python train.py --num_hidden_layers=18 --hidden_size=192 --num_attention_heads=6 --num_key_value_heads=6 --head_dim=32 --intermediate_size=768 --vocab_size=8192 --hidden_act="squared_relu" --norm="layernorm" --norm_place="pre" --norm_eps=1e-05 --positions="rope" --rope_theta=405000.0 --rope_fraction=0.5 --qk_norm=true --attn_scale=0.276 --bias="none" --tie_word_embeddings="early" --parallel_block=false --extras=["some layers without attention", "local attention windows", "gated attention", "a norm on each head", "value embeddings", "an embedding shortcut", "learned residual scales", "capped logits"] --init="uniform" --init_std_qkv=0.0274 --init_std_o=0.00457 --init_std_up=0.0274 --init_std_down=0.00228 --optimizer="adamw" --learning_rate=0.00276 --beta1=0.9 --beta2=0.95 --weight_decay=0.088 --lr_head=0.0155 --warmup_steps=557 --schedule="wsd" --decay_fraction=0.41 --decay_shape="linear" --final_lr_fraction=0.02 --batch_tokens=65536 --max_seq_len=512 --doc_mask=true --train_tokens=388000000 --max_steps=5921 --dataset="wikipedia_en"
Each number is 50 + 15 x the weight over its row's rms, rounded and kept within 0 to 99. Layers, rows and columns count from 0. The size before them is the row's rms in percent of the matrix's.

# layer 4 MLP up, 768x192, rms 0.145, rows 480-534, columns 128-191
097:48 66 67 50 26 52 68 34 32 79 61 67 41 73 58 50 83 22 46 53 55 38 54 47 87 61 63 44 19 38 39 57 57 42 48 52 34 41 71 38 61 48 37 66 39 19 20 69 60 48 54 50 47 49 15 73 83 73 46 34 32 58 63 28
079:37 86 21 53 50 62 54 50 48 55 57 53 33 63 41 47 73 68 38 57 48 76 23 42 46 38 70 34 79 37 53 49 49 42 49 56 34 42 35 58 33 52 56 68 41 46 37 39 71 38 44 74 76 74 55 69 37 98 38 51 43 40 26 45
101:47 44 56 50 58 64 72 69 50 42 62 48 75 75 20 71 88 50 48 75 41 60 51 77 51 35 41 34 19 41 50 60 43 44 87 45 76 45 38 81 50 31 59 53 44 71 38 40 38 46 52 60 43 30 13 62 64 68 35 49 60 51 55 47
101:45 57 35 43 59 50 30 50 39 54 57 54 32 67 35 05 55 48 54 46 49 63 53 74 53 43 61 47 58 57 48 48 18 31 47 42 77 26 38 40 40 34 43 66 40 24 60 48 71 65 49 25 36 58 49 30 63 39 71 49 82 64 53 58
094:38 51 28 53 56 41 41 45 63 28 68 50 32 54 32 58 50 36 57 49 31 48 53 41 40 41 12 72 39 55 19 70 47 91 39 64 39 53 48 48 23 56 42 80 35 55 54 47 38 34 65 43 50 44 46 59 70 73 65 39 54 60 46 43
109:62 24 48 28 15 59 32 31 27 43 73 54 39 47 58 40 38 44 50 44 35 34 42 54 51 52 67 54 55 60 49 63 31 53 54 54 53 31 58 67 43 27 52 45 76 41 36 55 44 44 71 53 74 63 57 67 57 38 42 34 63 57 44 11
105:34 58 52 45 44 58 49 79 23 52 53 48 51 77 42 58 58 53 19 35 42 67 70 31 31 64 69 39 30 50 25 41 58 43 29 69 48 52 74 85 28 58 44 63 29 46 48 49 32 30 68 72 44 37 65 66 56 39 54 42 63 45 73 44
099:21 26 52 35 55 43 47 57 62 30 29 46 80 65 46 39 45 48 33 72 62 51 57 50 51 45 58 34 48 40 36 40 13 37 42 51 68 33 57 52 54 66 36 58 43 21 49 40 50 29 63 34 44 57 48 22 48 49 62 26 72 33 67 51
097:56 15 48 20 64 38 56 45 63 29 55 47 68 71 38 70 42 46 72 53 62 47 47 51 66 28 33 72 47 52 58 45 39 54 60 39 30 28 35 53 26 61 35 29 69 44 55 21 76 47 51 47 62 51 67 30 27 53 58 24 44 42 57 75
089:59 64 38 27 45 35 35 17 31 71 67 44 42 54 50 35 43 53 62 47 37 73 56 44 90 40 79 60 31 48 26 65 64 35 59 75 61 53 62 70 63 33 39 39 48 84 31 51 42 55 68 67 37 60 46 60 35 75 48 50 31 60 65 29
104:28 73 40 25 58 88 27 47 46 69 48 50 19 67 59 63 56 49 36 36 29 48 59 79 64 50 77 23 33 30 25 62 37 52 70 64 47 61 43 69 51 55 49 32 27 58 43 73 48 66 55 58 58 57 50 74 40 64 84 57 57 64 60 71
095:30 18 50 59 20 73 23 32 71 61 45 57 15 48 37 30 47 36 23 60 39 37 53 45 42 53 80 67 44 54 44 65 75 75 47 54 55 33 51 24 60 26 35 63 36 47 41 75 30 61 71 53 60 42 68 64 57 53 41 27 71 64 49 50
093:46 70 41 50 60 47 48 44 50 62 39 52 37 62 33 20 56 39 29 61 48 45 34 83 46 50 49 56 40 48 29 41 48 45 56 51 49 72 62 25 48 62 39 24 26 55 32 47 51 61 53 78 50 44 55 64 61 46 32 64 42 54 71 82
085:48 69 38 66 29 60 29 59 55 17 71 52 72 40 23 48 51 38 48 55 56 64 35 44 32 44 39 56 57 51 43 36 16 57 37 73 57 66 61 70 43 55 35 43 70 41 17 67 58 41 52 49 57 28 67 85 34 75 78 63 74 41 91 73
099:43 93 40 41 18 46 50 74 50 39 41 62 39 48 63 51 38 46 45 45 74 90 47 50 46 38 64 47 52 71 64 38 56 43 22 44 86 62 46 33 51 40 57 60 22 24 70 16 51 75 61 66 47 51 50 43 53 39 61 49 72 72 54 73
102:51 31 43 27 72 67 39 36 39 32 55 40 61 55 72 11 42 53 49 55 65 45 18 39 52 63 76 28 47 39 58 34 50 67 47 45 53 68 56 56 66 38 58 54 45 60 55 31 34 65 69 65 57 80 25 54 43 72 44 64 52 54 63 48
087:44 44 60 53 67 54 43 44 57 05 30 34 63 68 55 38 19 45 44 28 49 59 60 52 63 32 47 63 27 33 36 25 59 41 43 69 65 36 54 86 55 54 46 29 39 49 58 59 41 27 55 79 47 42 61 66 71 57 58 32 23 48 36 31
101:19 54 45 35 71 46 44 60 62 45 42 48 37 58 53 67 37 57 47 25 60 45 46 48 61 65 27 40 35 64 48 63 56 40 71 42 33 21 37 61 53 33 46 39 59 37 45 58 39 59 56 43 74 67 33 38 55 56 65 36 61 47 78 56
094:58 59 27 36 56 66 53 57 33 57 68 52 37 60 61 44 43 41 56 43 82 32 35 55 67 41 51 40 15 51 40 36 69 62 55 60 23 47 71 48 24 42 31 19 23 45 60 59 42 61 68 42 47 40 50 23 52 92 20 33 43 68 57 57
098:57 65 65 44 50 44 57 51 43 55 49 55 29 49 60 43 40 54 36 28 52 43 67 53 99 42 53 70 49 36 42 36 41 71 45 47 38 43 60 65 19 51 51 34 65 43 23 55 64 33 56 38 47 39 51 30 26 48 56 49 45 74 55 35
092:27 50 39 32 79 70 35 52 55 61 39 41 50 42 36 37 10 55 62 44 49 39 37 74 18 50 49 45 35 66 50 42 52 69 42 74 78 37 60 20 40 31 53 35 49 30 26 28 66 59 52 49 57 57 38 53 74 59 66 58 57 74 85 52
107:52 46 46 31 39 65 40 53 56 30 60 29 42 44 34 65 16 52 30 60 75 59 42 56 56 35 55 39 47 09 53 51 56 57 28 54 29 33 67 49 51 42 68 30 77 58 46 31 35 43 56 56 60 43 52 54 47 56 28 37 61 41 35 42
098:73 61 55 38 74 36 35 63 54 15 34 46 40 63 32 52 48 43 37 46 63 41 39 40 56 35 43 65 42 31 52 77 64 57 77 44 69 58 48 52 29 68 52 45 13 50 58 34 72 26 55 59 46 39 53 63 87 47 55 31 52 22 67 32
086:58 22 35 59 50 33 24 47 26 18 37 51 46 57 00 51 27 17 60 37 57 55 41 65 33 51 59 75 54 57 47 46 46 53 73 51 47 78 74 44 52 50 29 59 24 54 41 46 58 55 62 58 42 60 30 47 45 71 26 52 59 62 77 76
098:40 53 43 44 60 52 57 31 53 28 76 23 59 54 12 72 60 51 28 56 54 69 43 55 62 48 57 55 75 43 40 28 39 45 65 58 58 59 39 46 54 48 44 76 59 41 57 15 40 45 48 24 13 50 54 56 50 57 57 32 52 71 48 21
114:55 69 63 53 49 36 48 69 55 42 56 52 72 79 41 59 46 39 38 49 52 29 51 58 64 18 64 33 32 32 49 20 18 57 52 62 71 49 61 43 44 32 51 46 25 33 23 75 25 41 48 65 48 43 52 33 54 42 32 38 31 38 47 31
100:53 52 66 48 51 58 59 48 49 39 83 43 36 84 23 57 62 22 37 53 35 35 51 60 55 56 36 41 61 45 17 34 47 53 65 50 55 56 46 48 33 40 60 23 75 66 42 33 34 74 80 38 38 45 43 34 38 63 49 41 42 70 71 52
102:64 46 52 71 51 48 69 60 62 32 69 34 46 92 48 48 15 46 57 47 65 55 28 70 72 48 59 59 49 37 54 40 26 52 57 49 60 67 52 44 59 25 38 21 40 41 41 31 71 53 60 30 38 52 77 39 71 37 50 39 69 39 47 46
097:50 45 61 58 37 61 24 77 65 35 35 60 45 39 28 58 59 55 57 41 45 48 58 66 29 23 45 75 55 59 45 61 57 61 59 61 22 36 62 54 47 52 17 30 29 29 52 36 30 31 64 76 63 63 49 45 58 37 42 59 65 57 41 76
107:64 62 57 60 65 89 66 44 56 37 39 49 29 40 47 49 42 36 50 32 55 75 54 84 65 56 31 84 37 27 40 45 72 60 60 46 54 59 62 23 40 19 35 48 81 54 30 65 31 62 66 39 66 38 65 57 43 42 38 64 45 50 59 27
099:22 36 59 37 24 43 65 75 32 59 55 34 67 48 52 09 29 45 20 37 60 67 21 72 20 65 55 40 54 30 33 58 70 64 63 50 51 60 67 40 35 21 42 32 32 50 58 71 29 86 56 57 43 69 64 56 44 42 40 53 61 44 43 48
107:22 34 15 26 67 35 66 52 33 57 39 53 46 47 23 48 31 37 36 20 48 35 60 78 72 72 32 57 41 35 41 92 59 64 76 54 48 75 66 67 22 46 67 36 45 63 57 57 34 49 52 48 39 61 44 57 36 46 19 46 75 50 60 38
102:62 62 33 43 62 40 31 36 70 70 28 58 70 42 49 36 63 31 60 46 42 43 40 68 51 52 40 77 49 48 18 52 25 61 49 44 39 23 41 29 54 51 20 54 24 16 59 50 37 60 50 34 66 60 50 75 74 56 24 58 61 57 65 57
095:28 44 56 43 74 39 32 55 58 21 44 61 53 50 50 22 55 42 18 50 20 25 56 60 55 46 51 90 31 56 37 53 48 61 72 48 75 69 62 33 46 40 42 37 36 61 46 64 32 16 40 49 41 37 62 43 52 61 32 44 75 41 69 37
099:58 33 61 34 60 50 50 82 27 41 54 44 38 41 63 42 40 43 52 63 77 49 55 51 34 76 59 40 45 66 36 57 47 59 90 49 63 40 56 29 74 45 56 51 75 47 30 50 19 55 59 38 45 59 52 41 58 47 69 10 82 49 41 53
098:57 32 27 46 66 62 48 34 42 56 71 66 50 45 60 30 35 47 53 54 45 52 39 42 51 37 68 34 39 28 44 27 56 51 46 59 52 58 54 70 61 56 44 68 41 44 65 48 80 39 56 43 75 64 53 35 47 54 71 75 45 24 43 60
101:51 43 36 23 79 50 58 35 52 54 23 45 35 56 50 61 65 54 47 45 27 60 54 57 59 57 53 32 45 48 45 64 38 80 30 64 42 46 51 26 50 52 35 39 39 28 43 47 29 75 52 59 23 80 54 53 41 52 37 72 56 61 65 68
095:26 66 02 36 51 33 48 64 18 63 51 63 56 45 26 67 54 49 41 58 62 60 29 60 32 61 35 54 49 49 47 13 59 59 64 65 46 42 54 71 43 64 64 79 76 45 43 59 46 33 69 46 49 46 45 43 42 53 43 54 51 28 72 91
095:65 20 42 59 54 45 61 58 37 50 83 30 39 34 27 68 63 31 47 65 49 57 54 48 40 30 29 36 33 28 59 18 70 38 63 48 57 49 43 48 50 46 49 43 57 66 35 69 53 31 77 46 63 64 58 55 52 64 42 73 64 63 60 27
102:50 44 35 68 40 35 66 56 44 68 59 35 84 64 38 49 59 39 51 44 71 38 64 55 61 43 56 59 20 51 25 51 81 43 34 52 64 39 36 26 42 54 51 55 57 48 19 21 40 75 57 56 44 49 24 47 37 50 75 39 77 42 42 45
098:48 30 35 30 43 35 50 44 24 47 76 46 50 76 23 44 68 53 16 32 80 91 54 47 40 48 51 37 40 37 41 55 41 44 58 48 62 26 44 55 50 72 78 42 39 76 25 39 49 47 69 78 35 49 56 32 42 57 96 53 86 22 60 72
087:53 58 32 55 33 34 40 69 48 37 41 32 54 55 51 29 50 62 27 29 72 71 42 44 36 44 33 50 34 31 67 42 37 51 51 43 37 57 38 73 75 49 66 53 61 63 58 74 60 43 51 34 46 57 46 59 53 60 64 52 42 56 61 25
093:30 49 36 25 69 59 24 52 44 78 54 58 44 27 78 51 44 41 33 54 67 51 45 15 33 30 43 44 48 55 30 40 69 60 78 61 70 56 78 64 42 58 59 43 46 43 36 45 62 18 72 40 74 56 38 32 40 59 64 51 39 57 50 36
097:33 67 49 50 76 58 15 39 57 50 58 36 70 41 49 27 46 56 35 62 34 48 57 46 36 70 55 50 60 39 19 60 52 68 40 52 45 35 45 61 56 47 51 49 03 23 37 34 55 54 52 65 59 58 44 56 54 48 61 47 77 13 40 64
102:64 43 53 43 41 65 18 34 54 48 42 66 76 58 34 59 42 44 34 53 41 47 59 43 28 38 65 56 46 32 62 61 20 64 64 41 66 62 48 74 58 65 38 33 51 47 51 37 35 69 63 41 72 66 75 36 50 29 48 52 60 56 43 48
096:48 70 24 35 49 59 41 37 42 31 50 57 17 69 62 57 30 45 54 38 26 68 49 57 58 57 69 64 37 64 63 38 52 54 34 51 36 38 46 48 44 43 56 60 30 36 43 66 47 43 46 57 43 54 68 55 56 78 20 54 52 66 70 45
107:41 36 26 39 53 40 63 67 57 66 46 51 59 67 69 42 51 39 33 39 29 69 30 56 39 28 50 75 51 33 48 58 68 39 28 62 44 43 49 53 49 33 21 42 62 75 38 39 20 44 51 28 53 54 53 46 94 40 59 48 49 52 42 35
109:49 42 51 29 53 54 44 75 19 62 47 39 50 66 38 51 38 44 52 43 73 63 56 66 83 34 56 28 45 34 56 53 46 30 40 42 38 63 47 27 46 29 65 65 54 65 51 33 51 49 67 80 23 53 47 41 64 49 32 34 55 68 76 51
100:43 73 45 49 62 40 74 55 29 48 36 71 75 43 33 44 54 46 50 77 30 80 53 87 56 68 74 45 51 44 62 51 57 41 42 59 40 59 62 73 37 41 20 51 37 16 40 28 45 45 61 44 64 65 55 50 40 78 43 51 71 38 47 56
109:58 59 26 31 52 66 43 42 52 50 72 57 38 60 56 42 55 49 59 60 60 68 43 74 63 26 64 84 43 43 36 66 56 51 90 53 47 63 67 49 23 45 29 56 42 42 40 31 59 69 48 35 59 53 68 57 48 67 56 44 22 49 68 54
116:13 40 35 47 52 67 26 77 42 39 59 49 66 51 67 30 76 50 51 51 56 48 53 53 49 23 56 60 50 50 40 56 45 62 40 44 50 23 85 31 43 39 58 35 81 39 48 81 54 55 71 44 70 52 63 63 56 46 43 54 87 43 56 52
091:23 61 39 50 55 56 59 40 35 40 60 47 39 70 39 08 46 62 43 54 56 81 50 47 34 19 59 42 60 46 19 53 48 28 60 42 39 58 50 72 38 57 67 57 27 54 49 36 72 23 52 52 56 41 53 74 48 62 48 50 64 30 38 49
100:34 74 40 63 43 45 58 34 42 75 75 62 42 51 51 32 27 43 52 39 14 50 34 33 23 43 47 80 30 43 52 30 66 39 54 50 47 39 56 54 55 48 60 66 48 45 53 55 42 41 51 55 50 77 69 55 99 85 39 53 52 65 33 29
092:49 62 44 34 18 76 37 60 37 50 55 34 82 49 50 62 60 50 52 31 33 34 50 68 59 42 66 34 62 60 34 60 55 64 74 55 74 53 42 70 44 52 40 59 57 21 32 25 54 10 56 41 57 43 45 62 52 47 51 45 35 50 61 41
108:41 53 55 59 66 46 46 67 36 52 39 45 55 57 56 63 15 52 56 44 53 61 57 52 91 42 87 49 52 35 53 33 23 43 20 43 66 38 41 16 23 39 39 32 61 56 35 50 63 64 53 68 37 35 54 60 53 64 34 49 45 47 33 53
# layer 4 MLP down (transposed), 768x192, rms 0.139, rows 480-533, columns 128-191
094:49 49 67 43 45 50 57 55 48 29 18 27 61 63 54 73 36 32 49 71 54 29 64 65 53 58 44 58 50 41 31 32 67 53 17 36 31 53 57 53 48 57 46 53 48 47 34 43 53 53 35 49 52 33 25 53 25 46 42 49 50 71 51 39
087:51 39 43 50 57 49 58 59 52 53 49 53 53 51 54 39 48 41 44 52 50 41 56 50 45 46 45 57 55 42 44 58 50 49 63 88 57 49 51 20 50 44 43 44 48 50 43 61 58 46 47 48 63 40 47 42 42 49 57 51 36 50 41 53
104:48 59 46 57 67 57 61 40 65 80 41 66 74 84 59 40 36 45 48 75 45 46 68 58 45 53 40 59 42 27 52 46 39 29 47 21 49 30 44 26 31 52 51 42 51 76 62 46 41 30 26 37 22 58 47 50 62 53 39 68 52 57 63 44
099:54 41 47 67 44 52 49 48 53 32 36 53 38 58 58 40 35 99 45 54 66 37 62 42 52 48 64 58 50 67 77 50 66 21 67 82 20 76 70 60 47 44 64 43 58 43 34 46 62 77 47 17 26 49 55 73 50 25 65 82 57 26 36 46
097:60 46 53 54 51 32 54 49 36 41 66 48 60 61 36 53 63 63 58 74 58 54 77 28 58 51 50 39 23 56 24 18 60 75 45 02 67 42 41 25 43 29 48 49 59 59 52 71 57 30 44 08 44 34 70 72 68 49 43 50 60 43 53 54
109:46 34 41 23 61 72 61 52 68 47 36 74 52 55 59 58 29 43 59 74 43 68 82 61 43 40 88 45 59 42 29 39 67 54 56 55 49 34 51 36 68 36 33 34 55 60 23 30 63 71 51 39 46 51 48 38 52 56 37 66 50 53 40 70
103:61 59 44 69 78 71 46 40 61 67 25 25 53 53 53 66 45 93 48 50 13 61 61 36 41 28 72 18 37 66 20 14 63 54 40 72 33 59 68 55 40 43 53 54 38 47 60 35 51 64 71 59 64 35 24 27 60 39 48 61 66 62 38 32
098:68 38 30 51 40 51 59 46 41 42 46 32 37 33 53 61 15 52 67 45 33 57 37 55 58 58 70 43 31 52 47 47 31 63 35 40 51 64 25 86 29 33 33 56 58 77 50 37 44 45 39 64 26 31 76 29 41 52 45 64 74 57 54 58
097:57 57 45 56 44 36 47 65 41 26 49 53 59 37 40 54 37 82 26 59 34 30 38 57 48 66 44 73 53 83 21 58 63 30 57 64 74 42 62 41 58 51 51 36 52 40 60 73 54 63 50 60 41 57 68 46 71 23 52 41 34 53 14 54
090:58 45 51 34 51 45 54 61 76 63 36 25 06 50 51 36 45 72 81 53 81 54 70 62 34 24 37 47 39 51 65 49 77 59 37 34 55 33 61 43 69 32 45 50 27 67 60 48 52 53 33 64 42 49 71 65 38 36 61 48 40 45 72 46
101:69 47 58 41 66 35 76 42 48 50 39 14 47 91 50 53 65 52 57 56 67 50 47 48 38 52 54 70 42 44 35 63 76 33 65 82 63 47 75 50 62 58 59 42 45 64 32 43 70 46 79 47 43 73 69 56 31 49 69 45 72 20 47 38
099:35 31 30 59 63 59 34 42 49 61 71 52 52 87 73 31 59 46 43 50 56 36 54 24 66 45 62 41 39 60 72 50 69 37 50 41 38 11 46 63 53 45 47 46 47 45 30 67 49 53 42 25 47 53 53 36 44 36 42 54 64 56 68 43
090:53 75 39 48 53 50 54 59 37 71 49 58 67 39 57 47 76 79 62 27 38 42 71 63 59 52 50 73 70 92 49 43 48 58 52 77 50 56 32 61 53 09 41 51 47 52 45 74 58 51 79 51 12 22 53 69 71 45 67 50 46 48 60 36
090:41 33 27 51 28 43 46 70 63 65 76 64 33 40 50 60 37 40 44 38 47 60 36 60 66 51 56 30 55 43 60 64 65 34 45 60 07 51 55 43 46 58 37 71 34 79 53 61 71 36 34 61 73 36 42 16 50 35 57 39 56 62 25 50
101:47 59 62 49 46 42 40 51 61 58 82 31 40 36 64 56 62 69 38 63 72 24 73 54 54 09 47 56 57 58 63 88 50 43 49 21 72 55 44 77 59 50 51 55 42 70 88 96 19 58 62 44 49 51 37 49 40 70 36 55 58 22 35 54
102:74 46 56 86 58 42 80 50 50 29 23 30 45 54 40 47 44 65 53 26 67 38 64 56 59 61 33 55 43 78 49 39 44 53 49 37 19 46 24 34 71 55 24 46 61 38 73 30 57 33 69 54 61 33 09 11 36 72 40 42 60 56 62 51
089:25 51 69 61 49 42 62 53 40 28 64 43 42 52 45 50 73 35 53 57 38 50 61 51 67 25 32 45 35 43 52 62 42 64 36 41 53 68 34 37 45 61 63 56 70 32 74 46 36 86 25 70 51 46 57 45 39 52 58 63 57 79 38 30
099:85 14 35 58 43 41 39 36 44 44 47 68 49 47 30 46 62 76 87 54 44 41 53 35 50 45 74 61 52 63 53 58 60 53 40 30 64 66 30 48 37 44 35 38 35 43 69 33 33 62 46 49 40 72 69 47 43 39 80 34 48 47 14 64
094:82 39 78 43 43 47 36 59 58 48 45 21 36 51 44 71 52 48 77 64 29 59 39 44 40 42 33 47 26 54 46 55 62 33 56 58 59 41 34 39 57 42 38 60 71 46 60 39 82 73 60 35 59 64 54 30 61 24 48 93 77 54 61 52
098:01 52 42 64 72 65 58 45 48 42 46 00 87 71 51 36 55 21 63 51 40 35 19 64 35 38 71 36 52 50 35 46 69 46 55 48 53 59 72 59 31 26 52 51 64 53 54 41 55 38 54 33 42 62 33 50 49 46 35 44 47 45 46 53
090:83 45 57 68 32 49 62 59 59 58 42 32 57 52 47 60 41 78 56 59 36 29 79 55 57 70 45 60 61 36 58 69 42 20 36 52 49 36 57 54 53 49 13 51 61 53 82 66 73 49 44 32 30 57 53 73 54 26 54 59 57 48 57 43
106:23 45 53 39 73 40 71 77 46 55 38 42 41 22 52 50 50 60 53 33 68 44 57 45 62 67 41 47 59 62 84 62 61 53 48 33 31 56 42 38 28 56 36 39 64 19 74 64 56 28 46 77 36 38 28 55 58 30 35 82 48 45 47 51
098:55 43 74 38 68 36 52 38 27 54 59 59 30 73 30 44 70 58 57 35 52 86 92 63 68 51 28 60 46 22 62 45 31 65 70 53 58 68 55 37 49 63 46 39 69 06 34 82 27 27 65 60 16 38 35 22 23 74 59 66 33 64 60 40
093:61 34 54 45 35 49 26 41 54 39 63 68 60 60 22 71 69 60 50 40 64 61 52 59 48 18 94 46 47 51 60 51 44 31 53 30 55 63 46 36 31 77 55 59 37 32 77 46 41 31 73 44 44 37 38 32 57 38 61 52 69 49 65 61
097:66 37 62 48 64 49 61 55 53 51 35 40 27 62 51 51 52 50 56 49 50 69 49 25 54 35 66 16 24 53 52 26 53 36 58 27 52 24 15 55 51 52 40 46 49 71 60 66 45 64 71 63 42 60 57 38 42 81 56 60 42 81 34 53
108:65 38 64 40 44 35 60 56 43 35 36 36 87 35 68 47 60 55 20 69 25 39 56 45 60 51 38 42 43 55 42 53 53 62 38 84 69 21 52 58 52 47 60 48 54 23 63 61 43 60 56 73 49 51 53 42 56 22 62 39 47 60 43 53
102:35 52 71 53 17 65 40 34 44 29 64 46 59 90 52 55 56 60 63 44 47 57 70 08 71 46 57 54 25 56 55 44 76 33 83 31 66 50 17 32 66 37 47 65 78 40 64 73 56 56 53 57 26 32 32 51 54 39 71 47 49 34 33 43
102:63 73 56 72 64 46 12 50 39 41 49 35 46 39 54 63 24 52 48 30 50 56 49 60 47 46 62 45 61 59 52 81 38 29 43 42 63 28 69 53 45 62 34 51 47 47 42 46 36 48 44 47 31 58 77 60 35 35 31 48 39 36 49 42
095:57 27 57 58 25 50 51 55 39 62 41 47 32 34 54 53 49 93 57 64 55 84 65 48 44 51 47 20 77 55 41 20 25 64 47 68 48 30 56 75 41 42 77 34 39 53 38 30 59 61 46 47 64 47 44 44 36 39 40 63 59 42 37 46
106:66 33 68 87 37 54 67 24 41 26 69 51 41 12 35 40 60 54 42 43 42 65 54 47 62 43 52 41 58 49 27 35 57 68 49 54 61 70 46 38 69 30 57 55 34 39 58 72 54 62 36 79 56 29 80 43 49 50 75 47 51 81 63 40
100:55 36 55 51 78 88 56 68 58 39 24 67 51 36 56 55 57 37 60 53 64 38 52 53 36 61 76 38 50 47 33 25 17 25 21 27 33 51 47 72 32 68 54 75 38 76 67 43 49 37 75 49 71 51 59 55 51 40 45 50 56 39 51 71
107:26 72 61 63 44 56 26 41 62 49 36 57 35 55 85 44 42 48 38 32 19 54 28 74 56 45 54 45 56 55 59 31 36 54 35 49 80 52 47 20 80 38 70 49 51 71 51 42 44 51 56 39 72 59 56 22 56 55 66 52 49 63 31 38
102:57 55 68 64 63 72 35 29 28 54 26 45 41 50 42 35 48 36 47 61 65 42 50 61 71 52 59 50 35 31 45 15 62 49 77 45 54 23 53 63 69 70 49 45 28 72 42 39 58 53 55 68 57 40 17 22 67 74 62 65 66 44 66 45
096:38 85 24 56 62 57 52 22 56 47 63 65 58 39 52 52 39 15 51 70 59 53 39 57 49 40 50 40 59 45 68 69 54 58 68 53 60 31 53 41 44 50 50 41 69 40 40 90 51 37 73 48 49 43 65 53 82 31 54 41 21 31 32 45
102:56 74 72 67 50 68 39 47 56 43 67 70 69 36 66 61 62 87 30 44 25 40 49 39 66 68 51 68 38 46 65 74 54 39 59 66 46 38 34 60 55 26 57 39 34 51 55 69 48 38 49 65 58 43 44 28 61 50 58 43 61 53 16 34
096:50 51 36 49 61 24 54 27 57 53 74 39 04 56 53 42 67 32 34 52 49 47 35 64 51 70 58 41 72 83 38 55 60 50 51 54 39 60 49 39 30 50 61 51 66 24 24 15 43 66 62 53 69 62 68 61 50 35 35 57 54 49 65 67
103:56 51 13 47 60 59 57 43 45 88 49 26 56 24 63 69 63 29 66 58 55 71 45 50 52 49 47 45 67 52 47 65 48 23 52 25 54 45 61 57 35 60 45 64 29 19 39 47 51 47 57 39 35 67 77 54 67 48 33 50 36 35 58 66
096:61 42 96 36 34 57 48 48 59 53 57 32 42 30 64 57 50 88 61 08 63 38 81 51 62 55 38 63 70 53 62 76 38 52 58 87 60 42 62 54 00 45 53 71 57 38 45 30 49 45 45 62 44 55 81 48 52 49 29 71 86 52 49 73
097:66 49 61 59 48 28 33 33 86 45 14 57 71 58 43 67 58 53 62 41 58 54 72 46 39 60 44 55 14 54 48 63 54 36 29 39 59 49 28 66 52 43 31 64 69 49 68 41 35 70 49 92 29 33 43 24 54 43 70 32 70 63 41 59
104:32 50 62 70 40 70 50 33 28 23 65 31 88 50 59 50 70 73 75 54 49 61 52 11 21 41 57 74 44 63 54 50 55 58 41 51 40 28 46 67 37 35 52 38 38 65 42 58 55 42 31 34 79 59 64 65 53 69 60 33 68 35 54 63
101:71 76 57 53 33 63 97 44 29 43 26 61 57 22 58 62 61 56 51 36 27 22 55 52 62 70 59 60 56 77 57 50 58 41 45 18 69 14 58 48 46 42 83 45 43 41 53 27 41 56 53 60 55 31 44 44 76 24 60 40 50 63 11 50
086:49 58 59 50 65 45 41 40 62 62 61 57 74 57 60 49 63 49 52 92 49 65 52 46 63 60 46 32 86 44 62 44 50 71 54 67 53 60 37 37 47 59 23 27 62 65 66 39 58 58 64 51 41 49 24 49 65 46 51 43 51 65 46 45
097:26 58 62 81 39 48 36 57 63 65 61 68 51 59 59 59 45 26 24 30 34 58 63 48 71 53 34 52 60 48 61 48 59 37 41 27 55 28 36 53 36 74 53 57 43 56 70 81 57 39 66 68 66 26 28 43 59 52 44 74 24 45 63 60
100:57 90 75 57 36 37 50 49 34 32 55 43 78 64 67 51 44 69 59 52 55 40 52 47 43 47 48 33 50 52 57 39 49 77 22 47 48 30 50 55 55 52 57 37 62 55 82 69 56 54 45 00 54 46 62 73 37 41 35 35 44 55 73 45
105:55 87 61 40 34 71 60 55 46 50 47 36 55 15 49 56 62 36 54 20 47 66 45 57 49 42 61 60 40 56 50 67 45 37 69 70 40 24 81 27 65 52 48 67 31 28 09 48 65 50 47 43 52 27 55 58 94 48 34 65 46 36 49 49
096:57 59 60 42 55 45 47 34 72 41 69 25 76 45 28 29 77 75 49 32 40 39 61 60 60 29 64 59 35 56 58 57 55 27 84 35 42 64 23 54 48 39 61 61 82 50 76 29 41 54 51 14 27 67 59 24 49 61 32 46 59 41 74 74
109:65 26 46 49 40 52 60 41 52 03 17 36 61 57 59 44 53 61 40 81 35 45 43 49 36 51 37 53 38 43 25 51 58 44 56 83 69 56 63 49 48 48 43 72 33 47 30 42 70 31 29 57 21 59 92 68 57 53 65 38 42 39 57 38
109:60 21 32 24 41 40 37 30 71 49 36 79 63 21 76 35 25 44 33 70 59 42 62 59 52 45 54 34 56 74 74 35 39 53 67 36 54 62 19 15 38 54 38 81 43 57 59 53 10 77 55 33 37 57 99 55 61 30 53 65 71 44 42 51
102:51 78 29 55 50 35 68 49 84 54 41 48 59 73 59 72 03 57 58 58 44 46 56 47 42 54 42 19 67 59 66 54 36 71 57 41 56 50 64 62 50 44 43 56 57 46 64 44 18 33 52 61 26 54 58 43 09 51 43 68 50 28 57 53
108:60 49 56 40 53 67 60 17 59 49 63 34 22 52 56 37 60 47 56 41 60 50 71 68 56 53 39 70 59 54 48 17 43 68 60 16 16 47 49 50 59 72 37 49 41 65 50 63 64 21 62 69 53 65 64 57 66 59 56 53 49 41 48 59
120:40 64 60 66 43 54 35 49 29 27 80 82 37 36 29 40 26 50 85 37 49 42 55 47 74 39 28 40 15 50 80 54 81 22 44 26 55 67 49 53 58 32 47 78 55 58 70 35 58 43 34 58 30 65 60 35 43 64 34 72 27 72 48 33
086:64 36 43 40 50 36 59 57 35 65 46 51 59 52 53 44 47 37 78 55 48 41 64 50 64 59 39 58 76 36 60 57 56 50 58 51 52 41 48 55 40 47 73 61 55 48 35 75 51 54 50 46 58 30 61 55 59 44 43 48 33 64 37 49
098:52 46 25 78 50 74 36 60 67 49 46 35 82 55 46 47 51 71 54 56 68 26 38 37 21 45 37 52 56 29 45 48 59 54 36 12 81 32 29 39 71 24 60 42 69 35 55 36 46 61 53 42 49 28 70 72 40 52 41 42 43 43 56 61
089:60 46 48 57 56 16 39 30 57 38 59 35 42 43 46 45 56 45 50 74 65 73 39 63 29 46 41 61 18 83 60 43 62 63 58 83 44 51 37 48 36 42 36 55 52 32 33 46 38 61 31 53 69 67 54 35 42 70 39 57 57 45 30 30